config.yaml
n_layer: 12
d_model: 160
n_head: 2
n_kv_head: 2
head_dim: 64
d_mlp: 640
vocab_size: 2048
activation: "squared_relu"
norm: "rmsnorm"
norm_place: "peri"
norm_eps: 1e-07
positions: "rope"
rope_base: 222000.0
rope_fraction: 0.5
qk_norm: true
attn_scale: 0.176
bias: "none"
tie_embeddings: true
parallel_block: false
extras: ["some layers without positions", "capped logits"]
init: "uniform"
init_std_qkv: 0.0431
init_std_o: 0.0431
init_std_up: 0.0431
init_std_down: 0.0431
optimizer: "ademamix"
lr: 0.000967
lr_mult_qkv: 0.4
beta1: 0.9
lr_head: 0.0197
warmup_steps: 358
schedule: "wsd"
decay_fraction: 1.0
decay_shape: "linear"
final_lr_fraction: 0.0
batch_tokens: 32768
seq_len: 512
doc_mask: true
train_tokens: 250400000
steps: 7642
dataset: "wikipedia_en"
Each number is 128 + 24 x the weight over its row's rms, rounded and kept within 0 to 255. Layers, rows and columns count from 0. The size above them is the row's rms in percent of the matrix's.

# layer 5 MLP up, 640x160, rms 0.0851, rows 88-172, columns 0-79
size [ 95 101 101 105 105 100  93  99 100 111 101 114 116  94 101  87 106 107  85  96 104  95  97  94  90 109  92  92 101 100 103 101  90 108  97  96  96 106 100  96  94  83  98 101 100 110 101  99 104  95 105  96  98 101  99  99 121 109  96  94 101 100  97 109 103 102 102 105 102  94 100  97 103 101 105  91  91 104 101  98 103  94  97  98 102]
[[139 167 109 115 144 103 127  97 135 126 169 123 108 112 117 113 156 117 155 153  88 104 119 153 105  98 125 150 122 120  81 116 156 118 137 142 152 114 111 142 162 108 112 120 105 116 132 117 158 162 160 131 162 157 124 137 131 150 151  91 131 137 171 128  96 195 100 148  88 105 166 157 107 117 127 116  91 137  99 122]
 [181 115 168 102 116 106 103 116 154  64 141 123 129 119 154 152 117 108 148 128 122 134 170 151 111 104 137 137 147 116 124 134 166 162 117 140 113 168  78 105 121  78 135 139 139 140 125 108 146 125 131 180 104 103 117 106 145 109  90 114 105 150 121 134 161 134 159  99 150 132  82 114 135 140 104 120 134 123 143 157]
 [108 151 171 136 131 147  90 128 139  96 113  79 132 105 115  99 145 154 143 129  95 116 123 130 148  78  84 131 119  85 122  71 144 131 135 133 146 148 132 140 124 146 127 150 149 104 134 123 163  95 150 119 136 156 157 141 117 114  77 136 126 203 135 183 148 167 140 139 144 111 137 117 126 131 119 115 130 138 158 101]
 [153 133 109 107  98 115 189 108 110 125  86 106 134  94 105 135 112 117 143 139 146 126 159 116  84 118 153 142  94 158 174 102 121 141  93 134  85 138 114  96 155 120 110 107 111 120 113 150 121 149 111 111 107 121  95 145 134 149 149 124 121 181 130 162 117 164 129 110 164 140 117 143 149  91  85 154 124 158  81 120]
 [ 97 132 117 113 138 121 163 109 135 157 124 118 102 124 115 142 124 174 168 121  81  93 162 126 113 140 100  86 112 149 134 135 131 152  91 131 101 122 116 135 156 120 132 139 110 125 104 135 137 137 119 116  77 148  87 142 162 131 122 197  88 113 130 123 135 142 118 140 166 111 146 130 145 124 129  99 138 132 117 122]
 [149 123 155 137 167 103 133  84 150 105 133 159 138 127 115 115 129 111 113 150 164 207 120 153 120 142 101 120 106 163 156 130 177 133 136  89 112 157 144 115 165 136  88 166 120  84  97 109  92 124 118 145  76 139 148  94 117 128 115 122 130 133 135 164 108 154 148 102 154 110 131 149 138 142 150 111 155 157 110 101]
 [ 99 110 150 110 107 145 148 151 148 127 144 150 156 118 122 141 107  69  92 117 106 136 151  85 140 148 153 167 142 144 115 140 134 137  98 132 155  98 123  92 119  86 106 106 116 135 126 134 154 171 147 128  82 121 107 168  68 113 105 127 131 104 122 154 129  96 133  93 169 117 155 186 141 117 162 102  99 125 127 107]
 [154 107 139 155 153 109 153  93 137 119 209 111 139 132 120 135 149 135 123 128 134 123 152 128 119  90 147  72 130 104 101 134 128 156 105 119  83 138 112 123 158 100 119 107 106 129 125 121 103 107  91 164 152 155 137 137  55 155 131 119 161 121 112 159  97 113 101 145 132 110 114 136 121 120 127 130 149 123  90 115]
 [131 130 143 166 122  96 101 151 164 128 123 137 146  81 136 130 126  94 124 130 170 128 144 102 138  97 138 126 115  88  96  72 130  99 119 132  93 111 119 115 112 114 118 148  97 138 131 144 112 103 110  64  98 130 150 142 157 161 140 153  80 149 134 163 158 141 119 120 121 151 117 130 147  92 131 146 116  87 108 112]
 [139 142 136 116 114 114 122 107  92 126 128 121 126  81  80 104 139  92 138 122 127  91 147 109 150  80 139 149 147 122 132 129 133 149 120 117 119 143  88  99 116 110 107 101 132 113 163 111 130 168 100 117 111 134 111 168  98 145 146 134 105 106 124 121 138 139 148  95 131 137 143 137 151 141 162 100 170 146 124 105]
 [152 131 127 125 131 165 126 114 136 149 124 166 164 118 109 132 146 113 148 106 172 179 143 115 120 111 151 122  74 148 196 131 160 123 107 140  64 138 112 132 147 147 129  86 115 141 109  96 157 173  94 178 114 147 111 120 140 118  88 149  93 157 112 141 132 103 147 133 106 128 169 172 129 106 145 183 130 124  99  97]
 [149 148 177 141 124 111 141 109 135 162 126 133  99 119  64  92 145 126 121 163 161 145 163 120 109 158 105 160 125 102 157 128 134 145 107 135  77 106 100 134 172 134 122  99 150 148 132 139 126 144 119 149 104 173 108 132 132 119 125 105 149 126 144 133 111 124  95 110 123 128 121 166 119 120 136 130 148  94 131 101]
 [104  96 143 170 132 161 102 137 112  79 128 103  91 129 109  91 158 105 139 104 112 147 116 128 125 137 120 125 141  95 117 136 126 115 131 128 105 143 132 125 166 148 100 139 113 105 122 109 159  96 109  98 159 123 146 106 107 146 135 137 131 136 126 100 116 146  42 131  98 140  84 135 124 126 179 155 129 103 186  98]
 [117 115 148 100 112 113 119 170  80 110 134 124 121 107 116 153 138 111 125 107 117 109 139 140 142 121 119  97 110 126 128  94 170 136  77 110 125  87 122 118 149 166 111 158  74  55 149 119 143  93 131 158  79  88  69 136 129 135  74 170 139 102 115 143 129 107 108 120 140 133 147 154 106 138 138 152 110 154 131 132]
 [112 156 139 135 158 139  73 149 151 142 131 142 156  98 139 121 145 126  62 133 147 122 135 159 150 112 116 148 132 141 153  90 118 144 113 118 134 116 123 124 116  95 118 153 140 148  95 120 131 140 123 132 148 102  85 133 140 163 102 171 156 118 179 140 104 136 125 148 141 103 185 116 115 104 128 121 113  99  94 117]
 [110 146 115 129 173 119 100 134 139 160 120 183 155 127 147  95 131 102 104 150 146 107  91 146 127 120 135 124 132 129 137 147 115 155 103 108  60 138 140 111 126 135 136  91 132 169 110 160 167 117 129 130 139 153  95 139  69 155 110 106 184 128 181 135 118 126  96  99 114 154 138 129 117 161 135 186 120 129 168 134]
 [136 137 114 116 111 127 124 125 146 100 105 110  85 132 102 115 125  93 119 147 115 177 147 121 103  87 137 144 136 127 120 151 110 135 125 141 112 119 125 136 126  79 128 133 152 118 178 116 164 146 137 139 136 115 137 107 147 149 137 151 125  95  86 114 121 137  88 175 134 148 154 159 138 121 107 145 154  80 165 148]
 [119 162 167  90 149 124 121 125 143  96 144 114 104 122 130 114 186 138  80  99 167  98 106 121 122 110 110 148 125  84  88 135 133 159 139 141 130 125 115 103 144 106 133 146 126 103 178 129 129  96 143 125 151 114 115 105 152 147 135 195 142 122 135 135 112 182  91  96 148  68 157 147 145 123 108 104 167 112 168 117]
 [156 167 132 188 100 157 157 150 131 138 137 133 121 143 161 150 132 169 107 138 160 104 128 129  86 136 107 139 129 141 200  85 137 142 114 142 159  81  79 157 117 134 111 144  90 121 125 109 154 100 114  83 140 145 125 101 107 128 146 145 187 127  67 145 128 115 116 110 148 154 160  88 113 139 144 141 146 130 115 116]
 [ 85 132 121 102 110 145 129 159 139 104 115 138 116  65 153 137 137 122 112 130  54 101  95  89 129 110  98 117 148 162 106 161 118 122 133 145  91 117 165 133 117 146 107 130 105 114 127 141 135 147 113 101  99 160 142  99 129 143  94  90 110 108 129 125 153 128 125 118 161 114  85 115 144 110 123 146 112 113  75 105]
 [120  93 148 121 110 140 106 106 124 108 148 120 147 121  92 109 127 103 108 116 129  94 133 101 154  71 147 175 138 111 140 115 110 149 110 111 101 122 150 141 124  91 141  83 167 114 164  89 130 113 106 177  97 143 152 137 140 125 124 120 133  97 140 145 103 101 116 119 153 105 149 147 103  88 128 173 124 108 120 168]
 [138 154 107 114 141 142 106 139 107 132 138 107  89 129  79 111 130 131  83 132 154 130 124 159 144 137  79 116 112 147 126 121 117 116 145 154 108 126 148  95 106 139 103 110 114 159 152  85 134 138 112 141 138  68 120 143 113 127 146 125 146 158  91 162 119 154  78 131 151  84 154 131 177 129 141 134 103 142 108 156]
 [129 127 129 122 146 148  85 135 130 124 127 133 160 125 119 109 101 140 111 128 169 181 156 130  90 109 101 173 117 124 109 103 153 113 149 110 113 115 122  85 144 134 142  87 101 158 181 134 153  99 133 135 133 113 163 134 140 162  98 123 127 125 112 155 155 130 148 138 167 127 154 123 143 161 156 115 110  84 139 133]
 [ 91 159 166  94 152 127  76 118 131  95 105 106 113 114 161  76  93 129 104 126 154 133 121 132 138  93 119 111 139 114 129 109 102 146 127 164 125 153 174 146 126 110  99 147  97 136 171 119  95  97 113 171 116 139 136  90 129 100 125 146 141 139 118  86 149 133 120 167 158 117 107 144 136 140 141 119 134 133 114 107]
 [151 134 110 157  87 113 133 143 126  80 123 149  85 121 142 138 102 119 176 134  87 126  98 161 153 107  79 159 146 110 148  94 100  88 116 178  84 106 126 128 136 102 101 167  90 128 155 138 132  83 151  79 148 120 109 115 137 105  90 144  91 130 163 132 118 131 109 120 128 107 147 139 188  99 101 140 139 127  97  77]
 [ 98  58 160 131 126  72 150 131 113  79 110 152 126  78  82 135  91 146 145 125 129 116 162 137 141 123  81  74 105 127 137 150 171 128 123 133 130 133 145 111 138 174 111 145 100 149 143 132 155 131 124 109 127 164 131 164 131 129  99 146 148 140 127 157 143 141  69 134 176 116 151 115 126 152 132 169 112  93 141 123]
 [ 95 138 141 110  96  95 183 119 107 113 145 169 108 147 120 119 173 105 104  94  71 149 115 127 131 137 128 118 117 133 100 178 158 103 120 160 107 145 179 123 100 155 127  86 110 158 122  93 135 140 101 128  90 158 165  97 120 136 138 170 121 124 103 178 153 112 101  94 129  77 107 137 130 115 137 179 133 118 147 135]
 [123 154  89 109 107 133 168 125 131  89 193 103 136 110  98  97 117 124 141 108 126  88 123 108  97 145 156 130 142 133 137  82 117 105 126 111 149 135 136  70  99 138 140  96 122  90 182 115 141 140 123 144 110 146 117 107 111 137 102 186 108 105 118 128 169  85 129  92 132 132 137 148 105 107 129 168 160 122 136  97]
 [ 99 130 144 130 151 144  99 161 115 134  85 120 131 113 155 104 111  78 104 133 134 120 114 107 132 120 143 181 135 124 147 117  97 108 144 125 108 121 138 101 129  94 100 124 142 110  92 139 187 140 118 125 130 148  98 129 116 176 114 121  90 103 106 105 156 105  87 117 146 118 141 126 118 100 152  93 130 140 128 136]
 [129 103 126 140 142 144 200 140  98  53  86 123 137 122 184 132 179  98 102 128 139 138 165 109 116 100  86  94 117 111 143 143 142 128 117 124 113 111 155 121 124 156 118 100 112 134 138 121 125 181 146 126 125 134  99 114 130 138 140 116 110 138 108 112  96 139  78  87 138 144 129 112 145 113  99 144 111 111 109 118]
 [137 143  82 144  80  97 124 102 134 127 146 134 102 127 130 115 137 136  92 133 165 144 174 136 112 115 142 119 123 130 124 159 129 106  83 128 137 107 134 100 160 132 106 139 125 138 150 118  88  82 103 180  83 107 144 135 118 123 100 177 155 156 114  88 147 161 139 159 153 140  99 121 149 122 130  99  99 117 141 123]
 [126  99 146  99 106 101 126 103 146 132 125 129 128 133 111 123 123 144 104 156 130  93 160 146  87 135 152 121 141 117 184 177 121 122 104 119 115 131 159 135 127  98 138 146 180 118 142 132  99 109 150 115  88 139 118 173  99 108 121 143 153  89 119 103 131 150 117 116 110  91 132 130 204 140 104 161 137 125 147  71]
 [137 176 121  87 105 100 172 144 135 129 158 130 125 124 109 132 110 156 126 131 114 121 129 138  74 134 146 122 125 118 128 187  84  91 145  97 134 102 128 133 112 120 137 130 115 148 144 149 126 157 118 121 144 188 142 103 172 161 133 130  94 122 171 143 157 139 139 147 145 111 130 130 200 106 122 139 127 147 128 133]
 [132 112 153 107  92 113 114 184 133 162 105 149 122 129 114 107  88 117 155 148 173 136 123 149 141 157 119 174 128 128 209 154 119 117  93 146 131 138 117 118 211 147 119  80 144 124 144  91 107 109 118 152 118 162 156 124 144 132  84 177 151 105  97 159 146 140 120 136 129 136 129 142 123 109 150 121 127 138 112 122]
 [163 114 132 107 144 114 134 142 133 135 153 119 130 130 123 104  88 148 139  84 103 106 100 182 150 130 138 123 124 122 144 103 125 121 132 190 104 123 109 111 144 100 122 150  93 179 133 106 173 124 116 140 131 129 167 112 158 143 143 191 111 136 153 115 137 203  93 159 116 101 112 139 105  74 156 120 140 160 115  96]
 [188 132 126 143 129 133 107 125  66 145 148 127 116 140 144 105  97 116 113 108 127 107 149 113 131 121 137 129 130 148 141 126 143 106 144 158 101 172 103 134 173  98 153 108 136  89 153  80 154 195 123 132 131 119 140 117  99 124 149 118 145 101 142 119 140 133 122 101 105 123 136 122 166 143 134 163 143 141  63 151]
 [ 97 136 119 117 123 145 107 123 179 154 124  95 164 103 143 121 123 147 105 152  93  80 174  99 186 124 142 104 124 111 162 140 112 129 112 130 131 104 158 112 152 120  95 109 115 132 110  82 125 143 137 170 134 149 157 176 124 124 143 125 122 128  96 121 118 123 138  92 138 125 144 139 135 139 111 161  90 102 105 141]
 [ 91 105 153 131 127 135 136 144 119 173  86  97 143 102 112 114 143 136  86 117 129 101 129 115 132  99 164 148 104 109  88  97 138 118 130 138 124 138 137 105 180 150  41 150 138 110 135 145 121 153 117 138 145 150 129 142 122 172 142 145 155 113 108 109 130 176 133 181 129 111 110 148 131 163 154 170 109 107 162 130]
 [132 148 105 133 140  90 138 130 124 126 125 172 113 126 124 111 132  81 114  87  79 161 131 160 103 125 120  85 115 118 114 133 165  77  85 163 149 171 122 125 113 112 114 116 159 116 131  65 109 104  78 162 114 107 149  92 128 120  68  98 105 124 159 147 124 160 132 153 114 134 106 123 172 129 116 130 132 120 147 107]
 [121 143 203 150 137 100 196 139 120 169 100 136 170 149 159  93 124 101 158 151 145 139 131 119 145 116 101 128 136 114  91 150  74 101 130 140 138 142 143 170 184 147 139 126 172 110 109 100 120 162  99 143 124 118 153  97 133 156  96 133 162 107 158 104 102 178 119 163 129  99 133 122 127 112  93 151 132 119 110  95]
 [196 146 142 107 129  88 132 155  75 115 110 168 131 144  98 160 128 104 153 147 128 114 100 148 148 138 126 137 124 118 182 144  97 135 120 128 126 129 107 136 175 149 103 150 135 115 114  87 146 138 135 163 124 117 140  85 133 149 138 187 139  95 141 112  91 139 151 160 177 109 112 131 128 121 103 117 147 104 132 108]
 [127 152 115 114 156 135 113 152 107 119 139 131 171 117 107 139  88 149 130 140 150 143 102 117 167 129  91 139 143 116 152 127 163 118 113 152 166 149 148 155 138 123  63  93  70 160 104 124 126 174 129 126 136 138  60 137 146 154 143 132 130 101 130 164 122 128 158 126 114 112 137 152 167 148 145 111 105 105  92 113]
 [103 123 147  80 119 159 109 109 106 141 134 124 125 120  97 126 102 105 123 117 139 117 141 121 157 133 145 122 116  98 179 137 132 131 130 118 111 139 155 127 184 132 131 136 138 171 106 101 120 140 147 142 123 152 131  99 109 114 140 178 172  95 118 134 114 140  57 178 136  86 105 144 151 118 153 155 101  92 163 113]
 [149 151 168 120 106  89  88 113 148 151 114 131 103 103  95 119 159 114  87 147 153 118 119 131 111 114 124 167 101 112 110 152 155  91 136  99 171 114 126 152 108 158 133 128 148 118 130 132 117 148 106 131 105 133 118 150 118 142 138  96 162 141 105 125  81 132 164 137 143 119 114 102 141 145 126 137 179 100 166  84]
 [158 120 101 151 131 135 183 147 109 172 107 142  96 144  78 123 144 192 132 114 132  92 161 120  98 122  92 151 106  85 140 150 115 147 103 176 117 124  97 124 128 136 101 156 124 120 101 153 140  85 145 140 140 122  88 162 140 165  94 133 127 121 129 129 126 151  89 126 132 130 128 125 128 120 138 122 126 102 137 136]
 [144  94 146 128 150  94  49 137 107 128 139 120 101 132 119  85 114 159 146  86  61 165  91 118 132 129 136 102 108 129 150  98 108  77  88 166 114 118 135 127 150  97 125 140 154 145 152 108 137 119 107 147 150 110 123 118 136 145 105 119 113 131  98 112 102 121 116 141 149 115 143 126 171 129 166 114  99  88 149 131]
 [111 108 129 110 131  93  87 104 123 102 152 126 129 129 122 142 183 164  91 104 169 151 158 122 130 109  80 107 125 133 129 126  78 105 148 122 152 108 137 154 110 125  92 166 128 111 141 109 152 164 145 172  97 143 105 136 112 133 131 135 176 119 147  92 103 113 142  79 144 102 143 141 170 123  99  88 122  96 153 167]
 [169 108 160 121  94 130 121 142 164 153 109 130 157 114 124 133 111 120  87 167  98 141 132 128  73  61 103 129 112 125 137 184 120 134 112 117  71  88 122 113 139 154 106 145 171 122 100  76 121 150 108 133  80 130 113 144 137 131 158 128 134  99 126  85  89 118 142 131 127  99 132 111 122 144 188 116  96  82 170  95]
 [173 116 156 132 144  74 135 111 109  85 166 131 134 128  98 165 167  92 121  80 125 106 134 142 115 109 137 167 152 168 148 148 158  92  74 153 105 140 121 116 119 146 129  85 172  94 147 124 158 118 129  99 112 112  96 127 150 164  83  94 122 114 110 116 154 125 160 143 140 167 145 161 168 130  90 141 134 154 116 118]
 [133 108 120 124 132 120 133 106 115 120  94 136 107  98 105 125 127 158  89  87 126 118 165 122 133 112 123 148 136 116 138 129 135 128 113 180  81  89 146 134 161 120 120 139 102 149 159 130 170 130 127 124 133 154 107 140 145 137 113 123 144 147 147 105 112 124  87 133 143 110 128 151 132 131 133 123 141 101 130 106]
 [116 143 134 106 112 128 132 105 150 131  93 100 140 129 128 117 132 111 122 123 156 128 140 129 136 160 118  92 121 105 150  91 131 150 126 119  86 115 145 118 199 108 102 101 111 164 161 122 111 112 145 179 122 101 156 169 107 148 112 136 123 104  99 100  92 177 139 158 147 134 143 138  96 128 148 143 152 109 115 128]
 [100 129 132  94 115 114 120 149 132 100 119 140 109  89 137 117 160 151  95  29  94  86 157 104 140 126  91 128 132 139 128 149 133 158 105 145  90 138 141 101 125  92 110 143 136 107 143 137 152 161 152 133 126 172 143 123 148 108 127 105 112 135 118 142 139 148  94 114 145 102 107 142 136  78 152 157  91 154 119 122]
 [114 146 142 161 118 107 192 135 129 115 108 136 129 104 140 118 132 140  68 125 131 121 131 145 127 121 107 131 148 146 168  89 156 172  87 128 102 140 148 104 140 135 117 124 142 167 141 114  88 158 118 109 109 127 164  77  85 139 123 133 142 167 156  99 119 189 107 164 146 112 112 183 109 108 132 149 123 141 122 114]
 [104  86 143 112 107  91 156 139 138 121 142 129 121 109 130 140 149 154 122  66 123  98  98 141 109 124 129 124 101 145 164 153  89 147 117 118 127 148 145 114 102 117 128 146 158 136 117 128 110  83 149 157 122 136 125 114 107 147 145 127 139  99 128 125 115 111  79 120 149 164 115 139 133 116 181 136 165 116 107  96]
 [100 114 109 105 110 129 111 106 103  85 124 127 109 134 108 112 103 112 175 108 132 142 119 132 111 113 135  73  93 147 123  94 139 106 131 162 112 165 137 126 149 131  85 111 112 111 107  64 187  79  92 158 144 124 110 127 122 153 131 155 149 118 140 127 140 132 181 178 136 166 111 138 145 118  90  87 141 159 125 108]
 [159 141  97  90 119 135  88 149  97 108 146 133 146 108 131 109 145 120 109 124 100 131 153 110 114 167 110 125 158 148 161 143 105  93 105 178 136 155 155 144 125 124 126  98 170 113 105 130 136 140 105 165 102  97  95 110 117 147 128 125 112 136 138 183 129 121  90 118 140 137  88 132 123 113 154 164 130 112 133 137]
 [125 121 134 153 133 140 159 147 124 166 149 178 157  68 125 116 168 120 129 125 171  96 156 135 146  89 127 143 119 143 152 139 159 118 124 114 100 116 107 104 125 114 129 101 126 146 154 159 146 150 139 133 141 135 150 135  92 142 100 153 145 127  84 133 124 122 129  93 150 132  83 137 150 135 152 142  90 122 103 152]
 [110 133 122 108 137 154  93 115 126 150 136  94 132 140 119 148 131 115 141 142  87  99  94 117 105 137  85 173 133 117 132 178 110  85  79 130  86 155  86 140 169 160 141 125 114 103 146 110  95 165 120 144 150 160 132  68 138 112 118 124 124  87  95 131 104 185 123 126 133 154 133 158 165 120 155 106 116 133 152 112]
 [140 159 143 105 116  97 151  93 150 145 112 103 102 110 117 102 187 151  87 107 115 137 143  82 166 113 124  80 164 108 123 151 144 143 112 138 120 121 127 141 145 162 115  70 105 142 142  86 156 108 140 177 141 164 117 131  71 114 145 138  73 117 111 136 132  98 123  93 140 126 118 163 129 126  83 126 101 104 121 115]
 [160 140 146 111 110 129 134  95 161 117 174 112 136 139  79 142 128 104 141  94  94 103 115 117 127 145 150 125 128  92 116 139 133 126 132 102 112 152 157 162 160 148  97 115  98 124 170 107  85 109 119 123 124 137 150 129 166 137 113 114 147 175 101 162  91 114 137 118 118 109 139 126 132 138 141 100 169 115 123 109]
 [190 131 147 153 162  65 155 110 153 123 140 142 135 112 105 133 118 114  69 103 101  98 130 139 146 127 166 143  70 164 148 126 139 108 127 169  91 132  99 140 140 139  85 159 107 133 163 163 175 121 124 136 121 129 112 171 117 151 142 134  85 150 116 134 131 133 104 152 136 112 136 117 137 164 100 126 112 109 142 139]
 [131 156 174 133 164 134 129 125 168  96 147 108 107 131 101  78 146 126 132 152 131 112 186 130 136 103 142 140 130  80 111 104  90 118 145 130 129 138 159 123 143 116 140 119 138  84 143 143 104 146 145 123 165 182 111 140 127 138 124 123 125 125  92 120 121 134 148 144 150 116 144 129 124 164 169 124 156 166 119 148]
 [168 138 133 113 111 128 121 117 172  92 148 159 137 147 115 143 135 124 125 120 142 141 128 160 176  99 122 126  74 117  97 102 124 122 131 122 122 140 136 141 179 127  73 120 166  82 144 104 113 100 124 144 124 126 166 134 115 136  73 119 108 148  88  94 123 123 112 136 126  93 153 144 118  82 108 138 149 151 108  86]
 [121 116 149 128  99 112 161 160 144 102 149 160 135 124  80 136 114 110 125  72 153 121 126 140 112 120 137 126  86 157 120  83 131 162 103 138 125 131 112 132 181 134 141 112 121 113  97  99 169  98 143 127  94 133 128 110 141 123 128 123 173 105  89 126 153 178  96 129 128 125 156 136 133 140 143 134 156 142 146  73]
 [147 142 124 176 129  91 106  95 156 189  91 132 136 148 139 141 147 154 108  66 165 145 115 133 150 103  78 123 140 124 150  63 144 129 136 140 123  92 159  92 136 135 112  81  74 111 130 131 126 150 155 127 101 156  99 160 107 141 136 140  75 115  86 155  97 164 124 103 122 145  95 115 169 144 103 135 113 108 115 142]
 [135 116 190 166 119 116 167 132 189 157 117 113 159 119 123 160 163 139 152  82 103 106 143  71 107 120  94 129 124 130 169 120 106 120 100 154 111 144 147 143 111 102 108 137 114 151 130 107 129 112  96 129 144 126 105 123 134 151 128 142 125 107 164 143 108 116 126  98 133 107 144 119 109 140 103 129 165 125 146  92]
 [109 132 149  72 111  61 110 118 109 112 156 128 114 139  96  96 143 142 132 150 115 104 115 113 141  84 101 134  96 115 119 120 128 129 155 150  95 142 122  67 153 102 121 121  99 137 154 128 122 132 133 112 136 151 170 147 135 132  64 108 122 128 124 149 133 137 143 126 179  95 107 136 133 125 111 103 116 121 100 121]
 [163 142 157 153 154 135 118 142 162  83  88 140 111 127 131  85 111 112 111 150 167 129 175 170 110  97 136 175 125  72 108 107 119 138 134 175 124 140 127  96 144  87 118 137 110  84 147 124 124 126 145 166 121 150 146 132 105 107 128 168 136 108  85  91 145 146 120 126 142 139 116 171 149 112 137 135 149 147 130  91]
 [104 141 116 154 120 123 207 156 124 120 142 180 139  96  64 149 113 147 109 119  85 123 182 141 133 147 161 139  85  92 113 108  67 121 133 125  88 141 156 123 103 149 110 145 135  96 125 145  97 122 130 100 128 142  84 112 117 188 118 108 144 119 124 111  88 163  83 140 115 142 123 141 138 107 111 127 124 104 140 114]
 [124 153 113 122 155 153  91  81 129 166  95 116 108 113 110  89 148 151 115 115 186 112 120  97 164 107 133 134 155 134 124 112 134 113 118 112 171 155 140  90 120 152 122 168 158 181 142 119 104 135  94 123 115 147 118 106  99 160 115 131 165 126 107 128 125 149 134 116 153 126 137 135 168 133 154 155  98 114 152 130]
 [154 141  80 158 129  93 130 134 126 119 153 120 132 113 109 121 129 189  76 144 133 128 151 132 146  68 147 140 137 103 106 150 147 169 105 101 118 165 139 107 128 150 139  99 104 131 146 131 130 125 132 147  91 120 110 157 114 117  87 106 156 161 124 130 127 131 135 127 133 163 132 118 115  85 122 123 131 143 134 152]
 [101 123 141 179 102 125 182 121 105 105  93 143 105 123  88 135 124 172 164 107 105 162 166 114  77  87 118 132 109 108 117  91 138  96 147 155 124 125 102 117 102 153  89 128  90 104 133 103 116 125 100  93 103 141 141 138  86 157 127 122 120 147 129 172 155  87 108 135 143 166 157 109 123 107 122 127 152 125 127  82]
 [134 137  91 106 107 104 102 150 143 125 111 103 183 122  75 150 117 103  85 111 131 126 116  89 121 136 142 109 104 118 140 101 150 170 116 137 115  84 111 162 116 146  94 110 167 108 121 136 130 104 117 147 136 151  90 136 108 124 119 134 157 106  87 103 182  99 104  62 128 141 146 142 144 142 116 142 121 109  89 153]
 [ 95 131 116 156 136 145 126 156 161 122 111 159  74 115 108 106 107 109 138 125 154 160 119 137 126 155 110 128 139 103 116 152 101 149  95 115 145 146 178 149 153 151 107 106 147 139 136 134 142 144 127 129 150 157 105 139 104 133 132 156 144 151  83 152 106 134 106 141 112 131 161  99 119  86 138 142 157 131 196 157]
 [174 128 205 131 130  96  84  95 145 123 151 157 160 141  98 150 152 117 160 140 131 119 107 147 122 143 111 109 122 144  79 148 125 109 133 141 127 127 172 118  99 109 100 120 141 103 130 129 128 152 123 118 105 131  81 123 148 121 112 106 155  75 142 112 113 181 143 121 145 178 150 142 126 133 146 126 194 113 149  89]
 [131  70 173 173 137 128 133 128 127 137 132  96 146 128 133  87  74  93 110 107 133 114 106 104  93 105 122 168 106 160 120 121 117 127 139 106 106 154 104 102 175 123 127 112  91 138 113 101 121 171 103 145 129 147  96  95 146 145 159  89 154 125 120 117  78 168 109 126 137 105  97 128 120 108 172 138 115 106 137 126]
 [130 118 132 141 155  56 113 141 133  99 144 141 122 135 132 120 160 131 140 125  97 109 114 120 188 142  79  88 124 103 167 145 159 127 126 133 141 126 151 127 124 111  88 144  90 151 147 149  73 125  97 118 134 137 143 126 117 120 163 118 111 156 138 105 125 142 135 127 153  97 107 137 135 161 102  90 137 122 120 119]
 [137 116  91  99 129 119 103 155 141 123 193 113 115 116 124 105  92 121  85  85 159  94 111 111 177 121 148 123 114 117 139  89 108 155 126 108 134 145 163 133 115 142 100  78 116 160 129 103 148 175 147 128 133 125 101 140 132 119 106  87 141  93 123 133  86 144 144 132 150 142 106 123  98 150 109 123 140 157 151 119]
 [158 148 109 148 181 119 130 115 139 148 139 118 140 124  88 126 150 105 114  71 162 139 129 174 141 148 105 112 113 148 119 146  86  91 144 139 137 170 168 113 157 147 113  89 150 146 142  92 139 124  96 171 181 123 106 128 108 119 119 162 147 152 117 109 128 152 132  73 155 155 170 116 128 123  97  98 132 111 109 125]
 [121 122 125 116 117 109 163 175 106 159 102 145 122 131  85 120  90 132 145 129 102 124 121 148 130 115 131 116 146  97 201  99  96 153 152 152 120 102 100 149 128  84  85 123 131 118 191 146  94 136 104 130 149 166 117 107  78 108 151  98 124 121 131 149 165 114 102 111 162 143  88 104  96  85 187 183 125 142 145 121]
 [109 123 145 134  97 100 128  96 129 107 141 130 121  99 114  36 123  88 138 107 124 102  75 108 116 121 136 148 126 125 153  70 138 104 131 126 117 103 139  85 105 138 101 154 128 139 114 133 160 139 101 146 113 102 119 123  98 140 101 165 133 139  91 117 118 148  97 174 117 115 106 118 145 119 131 166  89  98 149  81]
 [118 138  95 146 106 143 181 126 142 129 147  96 152  96 140 115 166 118 176 130 116  81 135 102 144 121 106 130  95 155 155 135 102 139 131 147  95 167 131  78 116 125  93 105  95 105 133 154 166 124 126 129 125 177 121 142 133 143 102 140 144 139 135 109 170 136 136 114 137 115 141 133 131 143 112 176 128 138 113 145]
 [150 138 119 132 143 158 118 124  97 130 118 116 122 109 112 122 140 150 112 132  70 163  88 136 131 107 144 155  97 148 146 148 137  98 163 132 139 168 128 116 144 145 111 139 155 123  78 135  91 124  68 175 142 160  87  98 136 108 119 151 104 112 154 128 125 120 119 152 146 132 112 170 127 141 117  74 107 129 137 122]
 [107 113 109 128  88 140  85 113 138  88 145 139 130 112 110 114 139 107 137 106 138 141 105  92 150 129 154 105 109 156 142 155 114 175 130 109  73 144 164 120 148 159 133 135 143 120 113 143 114 160 101 115  86 130 103 133 106 129 130 164 113 102 138 115 133 167 129  98 137  98 154 150 163  60 131 153 140 113 131 164]
 [138 110 128 164 149 119 149 138 151 117 156 130 103 145 120 102 129  91  74 116 126 111 158  99 125 116 156 148  94 139  96  84 131 157 144 134 125 165 130 103 129 155  97 134 141 114 129 122 173 144  86 173 111 109 133 125 101 108 116 135 198  91 124  99 122 128  77  86 112 145 140 162 159  86 132 140  99 118 146 126]]